From a checkpoint of a small transformer trained on Wikipedia: 4 heads of 128, 457M tokens.
Each number is 500 + 40 x the weight over its row's rms, rounded and kept within 0 to 999. Layers, rows and columns count from 0. Numbers have three digits each. The size before them is the row's rms in percent of the matrix's.

# down: layer 3 MLP down (transposed), 1728x512, rms 0.0433, rows 1093-1159, columns 320-383
# gate: layer 3 MLP gate, 1728x512, rms 0.0438, rows 1094-1160, columns 320-383
# up: layer 3 MLP up, 1728x512, rms 0.0428, rows 1094-1159, columns 320-383
down1093 087:491493556502558542501539489491450474498522531454494450553472482553492506505474505526499451545449514513589503440433547494453467542564524515498509517471522485453515538509487493532477451496535550
gate1094 103:512554531476492489564509534518443487487402502491480479497548530489497586510505468516441470484490495523539447469427572409507486425514380548476518499419485563461494487516505601539535496447496474
up1094 101:516461462492529563520482485582530484505506516470491466497483446539498527554563524426505455496521550491534435406438421518524506562535448529470482533570520456492489511459486477482487492497497493
down1094 104:459496522522543485517491553567485554429562489545516418501486474490516514541489477513536464484476528491528517505473448528429561596597424481507464601575479470482554526468469557555536501538611531
gate1095 105:532466523543523488431496510541541454577478456501564468465466513496511482535432448520451448438510519460519572563481569497508489490498484465498569489500549482456440477556508425502520567532516502
up1095 100:539537492497541491442453553434466488528545523527517551504432546521526485443470514543477498549428542490507522490554486433507456468449531555543524445534496434496603509474483478500531524482438539
down1095 105:563506505399540531451447539483539537552466510516517547471452493479489526473464498555540538494483430523469498493551427481490490470568402484517537438536556480483526586487523454501463441468509471
gate1096 107:561448435496572461569507568493446561489491572446504530473493550460486476399501457431538477494442473581466531471532513499488568540497488452559432578538488440532555467468507467431459487538455441
up1096 103:436462537523472542503521494549525548582480483509514493491470512487523544478516527373522487537510524501506519491553526603542570493534489561538535500508431458478525525455503489486524532443523514
down1096 107:529499542519520507560468505516498487457529478509532475524557487524478511536461490451455441497549491539545524493501500531458539471452544469560414511459418545591472462549484492515451521505416513
gate1097 097:529466452456530530481553458499547421459495498525554520480477541505517468556559487552490507544542493531505555458512439501574470471509441488457487590461449518519554556481457556468520480491510482
up1097 097:528537508533459527487553477504580456502486506565512522494520480452417496552603565488488503492558579528507493516471448506543473408480475505502489565514456489511511492489452525534543528462512502
down1097 094:428521507560508516535475490437544514446530515515472523490502519483526526460493451533511432491438525450507540471512570505456454464423509479514507488537475477472466565533488455478498449555497494
gate1098 097:488475480480564477488443502485514546439526504475553430499534456458450531534511492519426566488473479447501476541567557443451500476508447496494432406453471439487439507535415448461434478512490467
up1098 089:467465458515492521487541519455532457528442529565584548469417553625532525559471470514552465549473555439503441511497398558545477514584488479515578438556536529540544480510579530516511536473437509
down1098 090:561444497488442433492527455579445518527481488501497508555472533475500493554552535505517561483516451549519514499479450517554478532496457457409560471462473504496462446564539471465475450548526458
gate1099 100:519450515395550471500546529519414490431513405469522525546513469553541422447542424496521496542481472458482503448557480466513556470424480422514520510464465485499588497563455418523536497406526485
up1099 095:473576428551508537502405513487478514542525527520526534451439539488538516553501594476553544501467477573513526525492498510426440517490510541483499529547520461538461520494543522491395479572517482
down1099 098:402538494539532518532523478484478477489440495510481512500535546462447463505460556410525546485446461506507537452425526528463492519597456529535482559518483519591470517502531586447472487521518475
gate1100 089:572542511498456536471488503470460450524578516500538459510457519560479537461503526539517574520460506508514524500438554492535517490484513507492514517558442464417521436502546544497468473483474481
up1100 095:579540512495486559460499506520473449421477413507478495496503435509456462436561567477534552476471519502503446505433523529470563528432544465575483528571468402508520389489518536515440500496520483
down1100 092:493514528490463552463585532468507521566482466501548472459529484521511497558488583506550454480510525513531460516430480544550503489483551524475498528556536467504448449518480468529500450569529435
gate1101 093:485512479445489445512451503520547517516554582594473557468454401503450482571521477572476503468552422441474566532489474490479531519545514555524444469571508545450505470525525495487471475478562447
up1101 093:434510564459555516480503530534491450448545521614477490509484508527558519507517457441541396539536466413514469490472511526482477494494533486451501493504519516510506510493602534511527430533466463
down1101 092:486459510475565481497563495512450409453495558480500496497471502474512524478531488527624505504537540500462523461554464496528517510443531535532512480426483527525506467481488549504504438460485479
gate1102 091:527487477502489522396577450562459557513536525518409558513436612507440477449539400449476494544523489545445516480472430454491522496508460419506506429485469488527480465506524503510521558470527476
up1102 091:551465571455440490512549499599481509490560519539506562497519534484559475507562478527469511442483466443453414514466450492482453523537423490497496546512504461461500503546558520538503519550543503
down1102 084:465516508540507440488516386480461538471451513488468460498418517496559403411553542501520489508451433487496523550543496526571539534533457522494444504539520521457509533546447477544508506602516430
gate1103 098:503548515583456491477426447535536552517459512517547501447527403571448426420407491562522433462459396509572562427534442500472491504512448523542514474538517497500534497445391521468502459499508516
up1103 099:511485479516479469482480443438541540488527511461604453446478550562521538500515489466456496448484493495568551496483525456448480548526558452512521469511489541488537509495514568533477523517517511
down1103 100:521502511510500545573471570487466431520394491501497548505509537489480467499534508537533530525461566489509497535536450543477558600523546515516499491460517495525516482478471526502499493461550500
gate1104 096:484435579525535530507433437593461593508412476489524549532561516451540513510510504488494455519522470568514450487533557502505487477459559503546440499519552473560519486505582473547536480536478517
up1104 091:520474500461428486562570474437557526522583548496486569474511472517448470430469457443522453447468468436541525512505487540495463530538443453492475550532456522538479471496472439513466460413531546
down1104 090:518554472510524468504453489449528493560559496485511535477475415503480477524539478508556425555476526488517446565469497453481449559539464570542478481480452456495479526531480510480467406483489521
gate1105 094:545524512512474488516460441531477590523530457455498521539530500505575532505550481467445552461418488516560514581446566490467492487611499500522441467484419493570521486486478528477443502590523508
up1105 105:541509487549536483407428480568508500495499444484521525461496541582492451522522471541460549554420535519461491499567538444482494419566490483613476480452498455498429508410541405444456532569516516
down1105 102:558522499547519487483450547559495449475508460486498549491543545577519454539473583521590520484469522544381535521561529455503537409552506540504460486445520462509401464505506418438463531564477513
gate1106 101:582563470514443529463489523494564527465515560528510497521490509486567455537480511516465469562481477514523467522547495459437510503450457545503493518507494605513470452435473500471504495457511543
up1106 102:499539473515520474450525492510435546494519494563541498536478544568504526461424527498438510501474444510499580472566519504454473526515512419525517462532517483506487564471455519490475520473534540
down1106 104:472530506528528503476522479540460515518475426554449590473514518538516486492478538473542484515567524537492547488539524547534534427626528444507488444513538463440498498564496534530452482505470500
gate1107 097:454479504487519492517561516518455509477457535536506442482530526523475586559550544513481534521516467513465422501508515542531473475527484468494508489564545492457410496504516479542468449478528525
up1107 094:515515513569501523546486492459514419480523535539549528566535570465452545561500556530521545586490517561511442542487575473486456463457512524544602548436521478538537438516499515574455494457548449
down1107 096:522497502483499458523510461469489464554512513515586513495519503562428485510553508474505487465496445529499508551492542477504518493505561499559512561497525575491455524473450510498504516451528527
gate1108 101:486449495515506577438400445473565526511471514492493480492443513558475563510471405586607518549500503514533519512505509494546547505480433497490429529460533497492577453440514560485515494437515509
up1108 097:509541520500498489535611516486498483515522470470483545497496487470485428520478457509429473512451508505491491496490493501480550525503503561490570507504495499521551581542490557477515500556515519
down1108 098:623554503538483479414512500483559507530474480471459430453562532484564550519531534498449545545554567451495519551469517503595554526548508532594507483522495505497530461484613473498459486479463509
gate1109 100:506460510443488456464462463554554513467495461497506528522464495459528549520554472443548474439512433481484457500516551481526538577488491464497404621520542428484526547505469515439443495497490461
up1109 101:519523434467554517499522541537534521465502483483464527443514467482463502422537508458494513493461531487495466504552499510491491427479510546494460473450526497505504485474551527493460496471494439
down1109 097:509460490484436434473471589512514572517509565503493545466465471519584527525598505523507438506446489564505516458432488511539516539475586503494486488467500426515522519471548507520532398520451532
gate1110 104:442557483440443472499537540477508397498564484509489533495456485589411480492472497500489512502504587467493511496458501462472551463510419484565440547517492493523514536478488508460463433433529406
up1110 106:594479506509508448490501499562511518474503493463445432473520550399518498496492461516513501495497435449513523455517529467424472515528491492474590462541479551538530393484448482595528529555521555
down1110 107:464492533538460451495508467497490496498489444477530502499438557494460495464389476544446479564440489419473538528476495513464487398553461450530571539518488569540531503512468519533497508571497543
gate1111 100:431514480507566568557542487474485497511460466404457509482560491535424455489513431469452502492457506460491569445549478545508536524495500437473510496520476479466560498553441473440427467454498465
up1111 101:480463530482489505564552466518537506582496500469492524509492469470525451415488572470475452508462448492458581538441461519484480501508484522469477511415514518517402557524480528428441499587530496
down1111 097:512510499508537552448413524511488460492544440527557509437532461519587556579541513495514538499490525525508457563499496444502491504503550467514526503523486479551466463481508510477545481489530533
gate1112 095:414540486516453473511539578533482481405483488504499475494488541523534491425508505534420492475481543490542537481468409511515462447495535506520498438441475484491484476542495487502520546543492577
up1112 103:538555507588480458495590496477504531441532534484493477492492516527531460456587503554441516519494516524529513521545511496514458510554502495469398549452489530460460566459517503487515560479549498
down1112 109:556480458505461510486529543492522509545490562533501452477395433506461513491483522498451487543488487458544462471458502535576436523568504512447465502502503459506486536527527584538472551513486483
gate1113 094:485576511452558531497580479545511487492499573518520489469498541505485494492466476478496502488515498467522544510600520500568501543460482580554577559482550470481466483498507508511522444523508537
up1113 094:509574520557578488590517520474537539476461504559523459515488605569581503533554559475518505507505523550482535583561567441474523559471506492473523590484523509466462414550493552447468430491540495
down1113 094:448473517565453508590525513429539494527500458536523434449506499449542528471586501518504490551538480511488412480529514511527597470637507418461513529508461469510485540466500520490428486558477584
gate1114 118:439482522554488455555422525461562459489483550431577481429517466493536465496390460535514572467506537514466584551533508450527525572492524524487533474465507528456499523445495475500469480539518476
up1114 117:512470544542496469521537481432506485433456516516551483482507543419525529507501463526507535512444489561552509556423463396543522562522546541481522467441553516439612552491494554479479544458477429
down1114 112:513499463505458528480503431550481508537451474523482519549485510518443451488442455509483441484536402520512484384509481479489518580458529540484493431422514500460474487508512458485509473422532443
gate1115 098:492446462540532514496497470472459444559548510559511481531534495461482552478467528536501536437489536517459515554524540519490512516520455518485492567526496527500492529557481447519472492512499482
up1115 091:468508549487455530515545499512510462530520499472526426544532557486493433488409534570484457453517444555548499506479534620485443481494472511545516513559516482486540615466546550531468561489463548
down1115 091:536485527547496466412447458497459546534507497532381376531527494483438538559477520515494544492547507447562479442512531463536552486525501506485467461519507570511491516516499533489490492471513511
gate1116 099:494531524538572469412491581464568510543568473483499530479548465467448527475468486569514508506479395538461539543422478473495527496507493601529442420543491502482481450487503600466512468485526493
up1116 111:564605517511546493479456435553552497512513483540489517458490532535408500551467500533490533493525577548434498416530507513484498527497559505539486653487461519467466509536504495570547528525518535
down1116 105:504480530509507394479488485463492505521526501532465526419509429526532478448478451511481505493534496453481546460444462421411479526503452473488482537515478522542497480540461553486492524511470519
gate1117 102:527473445517491515484479419481467578456461428505534480540523431490543464482496476600533500410514500520443460476546533532462462487475540559514438529491457529553484501550589463494488511560539498
up1117 099:494461502503479483522521518494566524577466522584498498493482451515554446565546518506507566479500490492517453538536449492550485480469515459502460528526534412480481499484508542465557514539499551
down1117 102:494445506494507508516489500469468394565427509478571493501486503444478511531489427502485524502522435499468538523575481522456465559487483490540492529456549511547515501523524482466555435507458498
gate1118 100:507538576452484494505573418471493545628533523508489512507506427501537482530514520496526505470481482466533567599395431488495530474524501484492477461565442521482526490471412500567490399531491585
up1118 108:517564515496520503537463489551456494489482470506434499522441478491519489498450483506599598517512462512485459548473544478525523578504533475552531528477561561491472500495448511496508527545535529
down1118 109:476498527491495525536492560561513482463537456484444465469522445530542558459478529572469529515505457470512589531490556514584523544484515513540522549511470541437484489483539512534459463509453575
gate1119 105:454442481497511577450566446541541500513522459486452531542576404548437488478553537559528533520478462506525510456455524560530555554476458435471501513463444521513575495467479402467517431483455376
up1119 105:447494476505405493519507566501481550451497477420467509527481517450550467497520484470463502526482586515574533484452549452545543438596484522516510470424530474496620550543525472483482479519504602
down1119 097:483459504503428504521480531502503549512468509409548469491440479540464533499493453513492555503398542522535486480412538470480528498506425469547471498431500483488556511479472546497498541441514509
gate1120 098:546484494453461478477451424526471512428457484562552440443559518491472547558507519609516524521461525560511445499431557467511565500438518483492500451552442560396514484428468481437466495515536482
up1120 095:486454498518560521494525542478450537509554482473458466481467493493518492493560540440472472479454573498473557432501395545502477481471490521470485587468513456557553461524523571480507465441430538
down1120 105:436552528562497489561528595532535477535524488506468473507542518503477536476496513478560489561453460490485514491458483489524515537461389509495446475532484465510533445519434536481567465507552487
gate1121 107:489511569435430446480477478464421448442498478414506508443525448458530544499473528405486518437504498498498512555475549512442538520453546490412422494566475492508552463568564559446497474544485503
up1121 100:553473473562471507502468572484528486463463492497477533430462431463487566456524520437533516498553406472476492480467519489499506502508548492407410515497629563531517574484514512471513546422473543
down1121 099:482522474519487544511486542532543495465539504545476466426510539524487523460536485439554485485557430464481451411522457547559440540480523500437514429523554508523418503420541549519506545511504506
gate1122 104:533559456461572510434560494434546548480548545509495476457531511505523442482427563454497456523543512489487432555526505504447552464541496499472514506501510526514425421464509551488475442456468525
up1122 112:537442504523524539475464464446480526582534488470480507519489438563540542485448523491439420497507523489597465511524503530435485497448536458486500557546459521527437497489523540494484494478495483
down1122 110:582472510530532512494449542555405495554575449541499452524474475518495529515534512581499537472529518480577482507552513549496468527495423443478547548535529528528445504472472437557500513540430483
gate1123 096:472519469467558492535464571530544533582504520473523515511473588530478522529565489512523483532496466462476492462536489504498486487515508558501416530498522508496448502495548480503531502525509510
up1123 093:483460478516509536477482506494481541524424540463519527465516498531441521468483415490475511550466450479532523460403514513509511521483488530483509482519507390450548505550488593510548510596498524
down1123 094:549502488513508467525410509493569517525498508474524520466505557474559540529523455542457490429509535510454517439623464565525473457507503527539535507519462483538508549580469561432499511590498449
gate1124 102:446434472432475570548530385493508509557524486452481478424467500452483564482443490501482470486515494495438515497500492499586438495495505512505492523498434558484573497475430531508458523497534464
up1124 094:522457536493494527453530458493508467563523536511485569556482477514521508544494478537448476466526486538471426537403560498521460556503539470536493452506450483532511464513502565541529522580518516
down1124 104:582505503500520540504587497510532422491533497468469510529527530472480581485505484452442442479529503545477541456518488428535504492466485465569485516488496553561543529533570464480554460513514493
gate1125 103:513480491592490516486584550513560548493561461505501459506475557535442532461523476482507458547488472497540474517521445475491541509482520531565516549483490467501517525486454548508465505470522493
up1125 102:418551499516545502452427463469498530547473508484534529460535461533462501558518560520581505551536474473496472511455501522571501504495499570458488510441471516492527526428491499525464443503463502
down1125 105:408496481467507485504513524546482535474518494485542533434480564513485546540537481497498486551494550487414517522479485495516480492518530484457491523563507504491428563493486506449531454570454434
gate1126 101:504514510447579467516558548504561522529504508434482485415479508477455451505540445493515521487480503459479632473445513532465497388504553501580482528499516542502458557494539561492542474513476580
up1126 104:525492579526446566565529458514525458539565533507493456510495437508529519511577534479506478502494511514517493489427494520478471467476536533474448440525477484515475535460426424457515501483345523
down1126 099:561465521569437539547467468531479472486514485484453488530484482501576486419536493535468499552492472498448493471503539480498479463507509506538478459542490429475484448472533492525531522482484454
gate1127 096:518582545550468537525443559497510536523498452436437508521511505475449487496456492515539505537417486538544493439422592493558550530495459512494498478464542500541469505480517414544552476502427462
up1127 094:525500565553523481481457514470485464484574499439464506606516485473559594443437547532481482485442552508544491493455527477553559547529436455554474470479542493519520504530513452569602492433488542
down1127 098:506495497490521432531401559514502509556535445458445408535454475513475554566470532486583543539487463472537472486495584549507533500467511526526454418449519518525447561527482446499515534540448476
gate1128 114:586424537532525547501536559456504509415460526532478457544471516463521475512550480508492464522516566551511503488516494512525496578479469501481513448567464469502550524557467446495499544528526509
up1128 108:536472494520482557414522530478513509420507559538445449449511499483548497495499530473524518509496535548504478514561463531499469524490448551466565468557578471478437599457539488492456556480530491
down1128 111:541490529510431543448484440415544455496472473476461376492411528492516534516537457500476540519463512448512489492534470507517484484490494560547483456537542499473478536511524511527452502436512523
gate1129 099:536485446477480523433467497494511545428488475462509539511540549424492524455496535429484494484519471523505513484511535561507515509450528511563481460470467481453496492512555456450470479514531504
up1129 099:498415603447498460459477450495424480532531506478431515541470464554475524570476523467503472478449579543482428565526423488486457505524539463495479470456527481501503516481520428527486508529454499
down1129 099:487521570511509574461554444504509490458473472501485607492444543451567455455538540479484490512474582585425541504535486474514474561483492429452445540557616533510519522536459456483520542511482508
gate1130 106:504465403469482496536548561511496487412518495456521432418516504406503454463572474530475518467499567526419488512572486497538544488446403479541507605482498494502485487539500548465476516595496465
up1130 105:491451483473491507506563507581596440477556435496555473505529482490534533514548439483508543470535490543520576533566464556548576568488464472515478558472549495520392429478478500460499470537590528
down1130 108:444512519416503538506537477390489478468514509502514456506477484430544509500579459547506535441489506558433438515501475500463573503484467539530516601536453444405445521529485437450493541584452475
gate1131 092:494560525545570551584474527527457516572529493516532504446483497476503453459509494485503494494469472485541464474487479498488482431583547467489508467568551457479574560485505508446489480465461470
up1131 100:524536511538464455471510493525522520475508462534463424429479453504497422499485520503509500467499507528445514513536524516509521552420550530513543471490568553459496526512443433441463508472547492
down1131 099:529494481504456520495487442520498559461505455565477500484531490482491449430478517497494474536454554496510458484473461474515534520421514543465456417469542511464490543502459410484504534545515580
gate1132 093:513507465539535534487525555495471534405545499460511512475491520492531481579490522517470503447500478495486523516503466481485491525495491494419571562548485432567551479482484516472485533438502460
up1132 095:544462541452533479442520531476498485549541431431501538511546510486510471484463524467407470478534477469452526472491522514499455438429554531533512495520451521472519571475541557430498481537459479
down1132 093:457518503413496510516527446469510467533515555561497429482452546484527493500482449484504558500474520448554552575484542555525514472515447555449515508465494467472464539539405440470521471411536486
gate1133 107:489491478480503455464551509501462481481434510489479509533499524464514419572425549470508536468465468559510489448449537504506484462514466456446489503461513461454447485506536471550465453536505528
up1133 105:499458463505499543407555508435480481507543533530467516574552494450570481567464581514568593507438449576516433508478480526513440487527444507508477534495536402475472511561524522530528518458489501
down1133 111:511473493557511464509486473551466460533481484503431501482481533509469487576544547513587527461499537522491526500425452508538522505574458548542486468502540441502529461497536490484550436514549567
gate1134 100:477435521479458506555584473548546467482527510564562504534484531552434511462518474527497529518496503530495529488501592482509517511446453485446498572538501502515462494493493523476493505414558507
up1134 104:499522585514503464441451382520515421497459491538438471538556562459529471490503451541463475479485521490540567536517455470537499527506502499549596466480464492472495539525471474562470493504517497
down1134 098:501471510538467476518539451579544505516452423465477489476477489475533463505458502491529498483574482501532501472487433465551495532519496507431542519501561441466548505493444494510458436439613496
gate1135 107:476485567467562515557552506476501440457542548517550458494474488567472491603440492464472559534463493521469540461535534505532433537557479539470519503498460487512502533438365465469486501478499488
up1135 098:450518459497552497488474486508515495546528467479566467500599543562440487533518506486517516516428508546518533462508496492512519567509567525512466480385534537484480537522491504480499443545553527
down1135 107:473486525488560523462530457499524454425574544478547431474525491539448466494415529520488442490586481520472545532457497540552521429551504487461468473528446481472495470487485433513554550469509489
gate1136 100:576523532466505448485515544497535510494519480545548474446543603446461480465539539506522458465513573528455548421506470488503501478478492428407592473542539549534511487498424503513512506534441519
up1136 102:576483451430403450523537477508430546509499495475483481439541497442547461496585541512492481453499466495491443576578540439515476431520504430502418560556476470465531495477528465534498522494540503
down1136 104:587488459421470509592483541499469545565482458541558584464429521491518472435498486522506489527413442461483475538615525478476522495474509463536503485508508466492481549503521503495457505524450450
gate1137 103:501446525479536462517559443473545479484521515499476450470524610443533482536594494463539513511500447486467523498516427509545425451470551485534444531560545518519472543504409506479470451472490483
up1137 100:533546465473512514569509489560498472506490523516472519455470458476524548461503530510539407499478446493515491479491391461498490491518512526529499558539484465449459522443518509483505497524557461
down1137 101:536528474449549504522462446537492535490535433480560507521502475550494474438513467512531473556495482420473555506466419525482535564532485489494503567558463520392565449459502490482467515537529466
gate1138 096:485490493513464516460499489527465486481488543472471510466498482572482479488483550482499534470502462520475483529472412584457584466498506476506544465530529431433510476480504468473542501435548546
up1138 102:432542511453507494495488541490465466517487499530416516525518423524495502524512502491423516512534514467521513496505461528482515489493513491498455498550513480530446507592482521530523474465526571
down1138 104:487474542489507426356506517494515437490493512500425526567509443487460578512446459484405502569516477496426526482483485513458466455553546512493523455498486441510496496493574501543491450562463592
gate1139 092:535490498469414445475484539477585487432507520515466424551550531432558444434543528523522485521532488454533540474480475449540556479529504558530460485420458485516465594566473546532574498517476523
up1139 098:459395510497547554484524592500530506533508464531461460560513558496525484573541516487514513504505499488480452477573527516508519573513483488445514510473506482470495444559498517497423489492471540
down1139 093:490517497445529549510596535520575554525480524498504457495564523467470494516522518472532463527478547467441530533599456510512487438482543520483414528484450497465511477574506528496486511485431505
gate1140 102:510531522504520467492529487457510430516502510524566592444547508477463457544540431530534520532540546488549460525535462572426495566524484482498474450518523504541488481420491453455486469522444486
up1140 109:460489520531439511552529538532481493555522423508491474561513509458460515522512538505453455529505528512558515503452519422493524478527481478470486481493403585629484512483475450512485413496496456
down1140 103:440517485506500495574560517550494544506546447501544421563426462543460455475480570580494446527574481490534548544492487463534579493529428581533479524538436517496507559528510467514470517557488475
gate1141 101:482478462549546467509486514522485476483481505507485505540485549607537580501518536495472522480525495530449501521470581411504519441487556531338521517492489442432538487497523475527436530509506466
up1141 100:516423545493507477466552541475488496547432542454521501453486459415502515522479450508494492512461462498507647491386529520467484544540536528478504446519497423490412513484479464430558501498510456
down1141 097:514522549467460506444534523466478551557475491533492419476597470488540534518480450421546492493500478468497576457558459543482530467510514522479494494535458526495464497528456517509563538492479472
gate1142 103:514543526498468476523437464518487583561439449515528500505494503541509536504494409472507528544487503506485474494482595503578438462538395496586486573503444476504517568464489528575507525516563561
up1142 103:478505537540446474486493443559491600526445503533496412490467483475549548535493390496483547596456429546481476534560517483472507544436444552505501536545417555421470528456483524556497495536552482
down1142 098:495515513500527532490511497527517448501497416527481549470506514491514547474483465503428484526530435504464454492483474462472541520531494542517493445526460480481505475458541494559549492466502494
gate1143 103:446531516497511450477499480521547542499464470503538473449450541441470541490460498501494542472540570493483510528501562487527506483568445503490517600529488544496535459493426488430455474403472506
up1143 100:450457538517494545543546576473524556448504489574490471493492511547473585490501483494511439527439408470529483479492532564502463507518614481548517509446487434478537479488582585557502537467601483
down1143 100:531495541533584479475527483506490509471432523503520549606511514509476500452475529526533450561506472541456535484517527488458541552516471533550470523554499522429544532500493464531514500453442537
gate1144 099:527468520476455498595511540552510483520503477517594488561499507476523520469530454533523533531557447453503462459491558523482451547472523462527495423464452591570499544452478484530498483497479539
up1144 098:513557519582563451523479562523534504506484520526456457447524540480483444555549522486461480486535464556485498485484447552554595487544528478507512524425499538519483480541498481503450507529526465
down1144 099:514524515473512413590505486517547466576447517481557517570489471506471546559500511567486535464513449540527488494536510524576503504499503539531448511515506448494467540532532565516481444490539467
gate1145 097:464585506484420450551476506431505467491432551482454517443532535550517501545507507466422529476472515504578543503502425521496497487542515508532458568414566546489452541564558519523442543523572488
up1145 092:395504518543462533545576496548537462479557506478445493523472510588516537444564496480499524530471482470476509526540506548496479517490502578463428464466536498449514495498497591476450489486530547
down1145 090:427477564502430542454517561555434531439541511496510499508484467486535510526568509435488461569451489509504489496391525515493504472399406470499533487482476456500453511510491542497485485455556527
gate1146 096:519483493474526430541516526483564473488436489543505463469535515478549565515470457512526513518506581546460583535507511461475545533451438519501535540469510508522552445572510533458508438513544508
up1146 103:470492507477511510505479487477460507492507488519547480497572495481516467525530463499452527509532426482501535521493459503551511418504541501449530498509546531521441520470482503645523499436509481
down1146 103:540468518474455530509492466562450522464459471609459548476523540609526535499497449527545482464437553564486557450539490523532541498440525608527482559423462405489489499504504532451601485546505507
gate1147 090:464455514444487477570471419501421494480534537543480562516511428518495455446493476430503516520517496489506595491470479526438519529427491482546499559535529551533536489485476585466448476481493540
up1147 087:583452489492539507434473455506499561430507566543387522524485459508493534500477454482555482512525555541487534514501476443486477501482494464442546575507523534467407491533499504471467464426536562
down1147 084:466575531527442458465511520534471471559457428506498470491487542520532535568516534502440467548561468473518432483511469481518541525506537484469538477451504488472491592491521513533549476504545501
gate1148 105:480557495543473521508488469445488486482433501542625540497476492531443526480599497525511488496581494446491446534480579442511493558498516530478528458497518507519436498460472429472537502515461484
up1148 102:495539457532490370545474497454504472559457509429532508458443478532505532434524493455499488424497469474501475495467532521574521528541547457460515449448476442520422555512438468443579549505452489
down1148 108:565529514484542521573554531467496421500442545504531448514449504483502465501524517539493512516541485453550557484504502449513493468478461461485556468588465542603503395568491540426506530536495560
gate1149 098:511532560431511468518525496530556496544516497523529498491518500542560473536494547543469523455506502487504566546503467485525536490533481515495521488482464526503554482489544537491517508479539482
up1149 100:519471430494494482542548499507520536465485480510541484499483627506457513514490530491547477487485511568437521517578468561498542505479508448449474502477531517486562475517540508524474560481497544
down1149 102:524446469456554466581509527551437546530516534523469505488534459521487555496492531534516483485460463508461516553497472472474502512394467486465510544498518511589546445521444526518501483551530489
gate1150 105:583570548478443550562583510491501475504474514470549518481491496560507511545478492549535475535565448528551523514473495482488447434515556515440520466488570469505517471512535478479511544522430496
up1150 108:529523517519511513520502537536527477551451455445510568544446512582422445544574462510503483561475465522506480499515572525535415482539503544541464491421548468521517546483549501488538543518413514
down1150 109:461524461555560518523552465465420464494568489522515529546513505529475477454569484429507548373476535478497477522509534430519468514516548517515478477492511481523481519525478530512517520554456536
gate1151 096:471485490501492558509434508503478486541569435581494522523544444466491468491518527504463516474535577463556508515453435538444483494450533490541469485583502508476533523442473482575511443557514506
up1151 101:534513542453512497546568519539450558451514528462488422519523561502481564507514468485428486470494564495522507510564465503513499507452456524446488505476456494482457447539498514479520549489460521
down1151 100:522494529524463534547486449516512576458567493420464507545568533494502544522410514473489485486424480458429513512522520504444516539512430499514451533478477502502470470450510467492560512507430487
gate1152 105:480549491499494542477480508437551475502503534482443489496552609550410519506533463551517488477448529480505537504511481467453500555531460491474495500530501564473473521507517489498472474448542489
up1152 107:478545491531464517512598483472502499463522461422518468537450532446463518486532536475523496512531523477532400512532484646562492485553473525484525510518423398517466486509488474485569579519478485
down1152 098:562459567561509543552533456579486536578504525461467485591475528489459496522551536490466472485554473433542500460515433541419543459452468531500448542543417437548479515491524584507564545489500533
gate1153 098:473526556447547500577465531434427531438476547418500520447472530426611512551590445492504461562523516429445548523519453489453494483507517460529507453555429443517511452518477482446507452508479456
up1153 106:492489474463434545595486488465456519380485417459407480515506524444536446487503465414452557515416474447496555529470479467470475512498582469526465477519481487433419503477439512475510495431481472
down1153 104:487525410481461464547595441477567540520529504523483503495536548474400512500532523573476558480503480540516484541500487470539537523576513458511496501519444519463486417585473517490494497492502604
gate1154 100:451516513468496535516447498490515545440505508524545477447547491491548512530502513466459510518481481523506493526453487440533515602467438508469547459472560462469530544551540496498489534435583533
up1154 098:449582537472544510586539512450528476480515526558484486483485436447482538541514444543449537522520515477398553440490487471460497530534458559485498488470493521521414549476560519441469506462536529
down1154 094:544528497551510440530528429454514506457522496509472502511482446481487533537547512552549482582562514445492456537565524466491507496566530557465525432467505499456498487559491566451533501525547557
gate1155 098:505508510556555440430423542513540484550536512542463466470428544524507492485502438529467517532566488534515449561561439525475575462426523538514471545533513532493496521479490522525467516545529559
up1155 102:505518562525491493521476455495481577534579495480483562527503433508467500435534535479524518436617469483533495496536403459540482496433526500539529565460462536511520530476470587505494525536500551
down1155 100:504487450519470512491558518461525513535531564536518448498488496509457461459460441484523472543615569468479472512495456553509476521482491466544558498526549600543504477496497499509430498528493505
gate1156 105:482463492484409470525426416456401523508492537490461469456503537448576472480497529496499457507514517503498494424500435536486517466520462547506459488526545506435531544532525554356447451514478479
up1156 097:507464451494527549501509561473550523472488522525485509508459496558569500514431537614536516513483504568540505543581506463514546496485504532558559488489536465537522491468470514498494592490486479
down1156 110:461506473428529547481495550503467497497554444592561528456429498503556482511452582538516453564426549480545474598516422559520492504506514562468492562525451507490539473477478449493477456539529529
gate1157 104:515489501562509500510476467506483496511576494519508587486581488571540498537538452510464498477518455520526479532499482447476511458537428518439497539447544513527464472463484491527372524513503554
up1157 106:470551492506562479519578514541497476510542451480522461417493535495521511523460405516401462466547508474465545470477504547494513509523522461413452496525506465505467470483453478511552476435438561
down1157 102:503480525567471556477523495472548615447479474468522458465473571485559489591495471470506569402504519439550521514481498541456472490542497493442512477533495524506479500549437489458527500447491487
gate1158 106:472540516464442418530527530499478549489510495501469479537413450531504448506453517462458556497445516502549580593552462444500501462469497494537498536518485456433512514455527509517504520516464519
up1158 101:513467520517491446528442489520492461496496489508507510494525572517498458529522562448536503477525503449527421463526523474441525453489594524509482402478515530429462575500466423483436437439461519
down1158 102:475479526475452501501495449525519522467484531441464492580448444502410513554497444425529516496598526496486467505493489467486566442466503580537524512469532506504480404508546476511508496510534501
gate1159 089:476534453450531510478541485539464524512520429505432435521509478520469493449547464472554526532513518513526437501548550517454458547487433537537501477510521524521531489529549537561521556556533582
up1159 094:467467604547489468565477462518500509506533521508462568446493470458486483500381504465476440451495488505507520579510564520473518496481541453510442564561407495537531527481443569415480483444473540
down1159 093:501527503495537527449430475512544459519528513429502570495536500512530503530454525475518487525572483438584502577545545517498493567480493488489500523608532501408451558457504491540502579505489556
gate1160 095:465562545514446494414531552497566484547572549531518470495492470531499493425548511599493491440500454473491495518522504454505411537502425542508432403520511419509506479455548497567438557519488478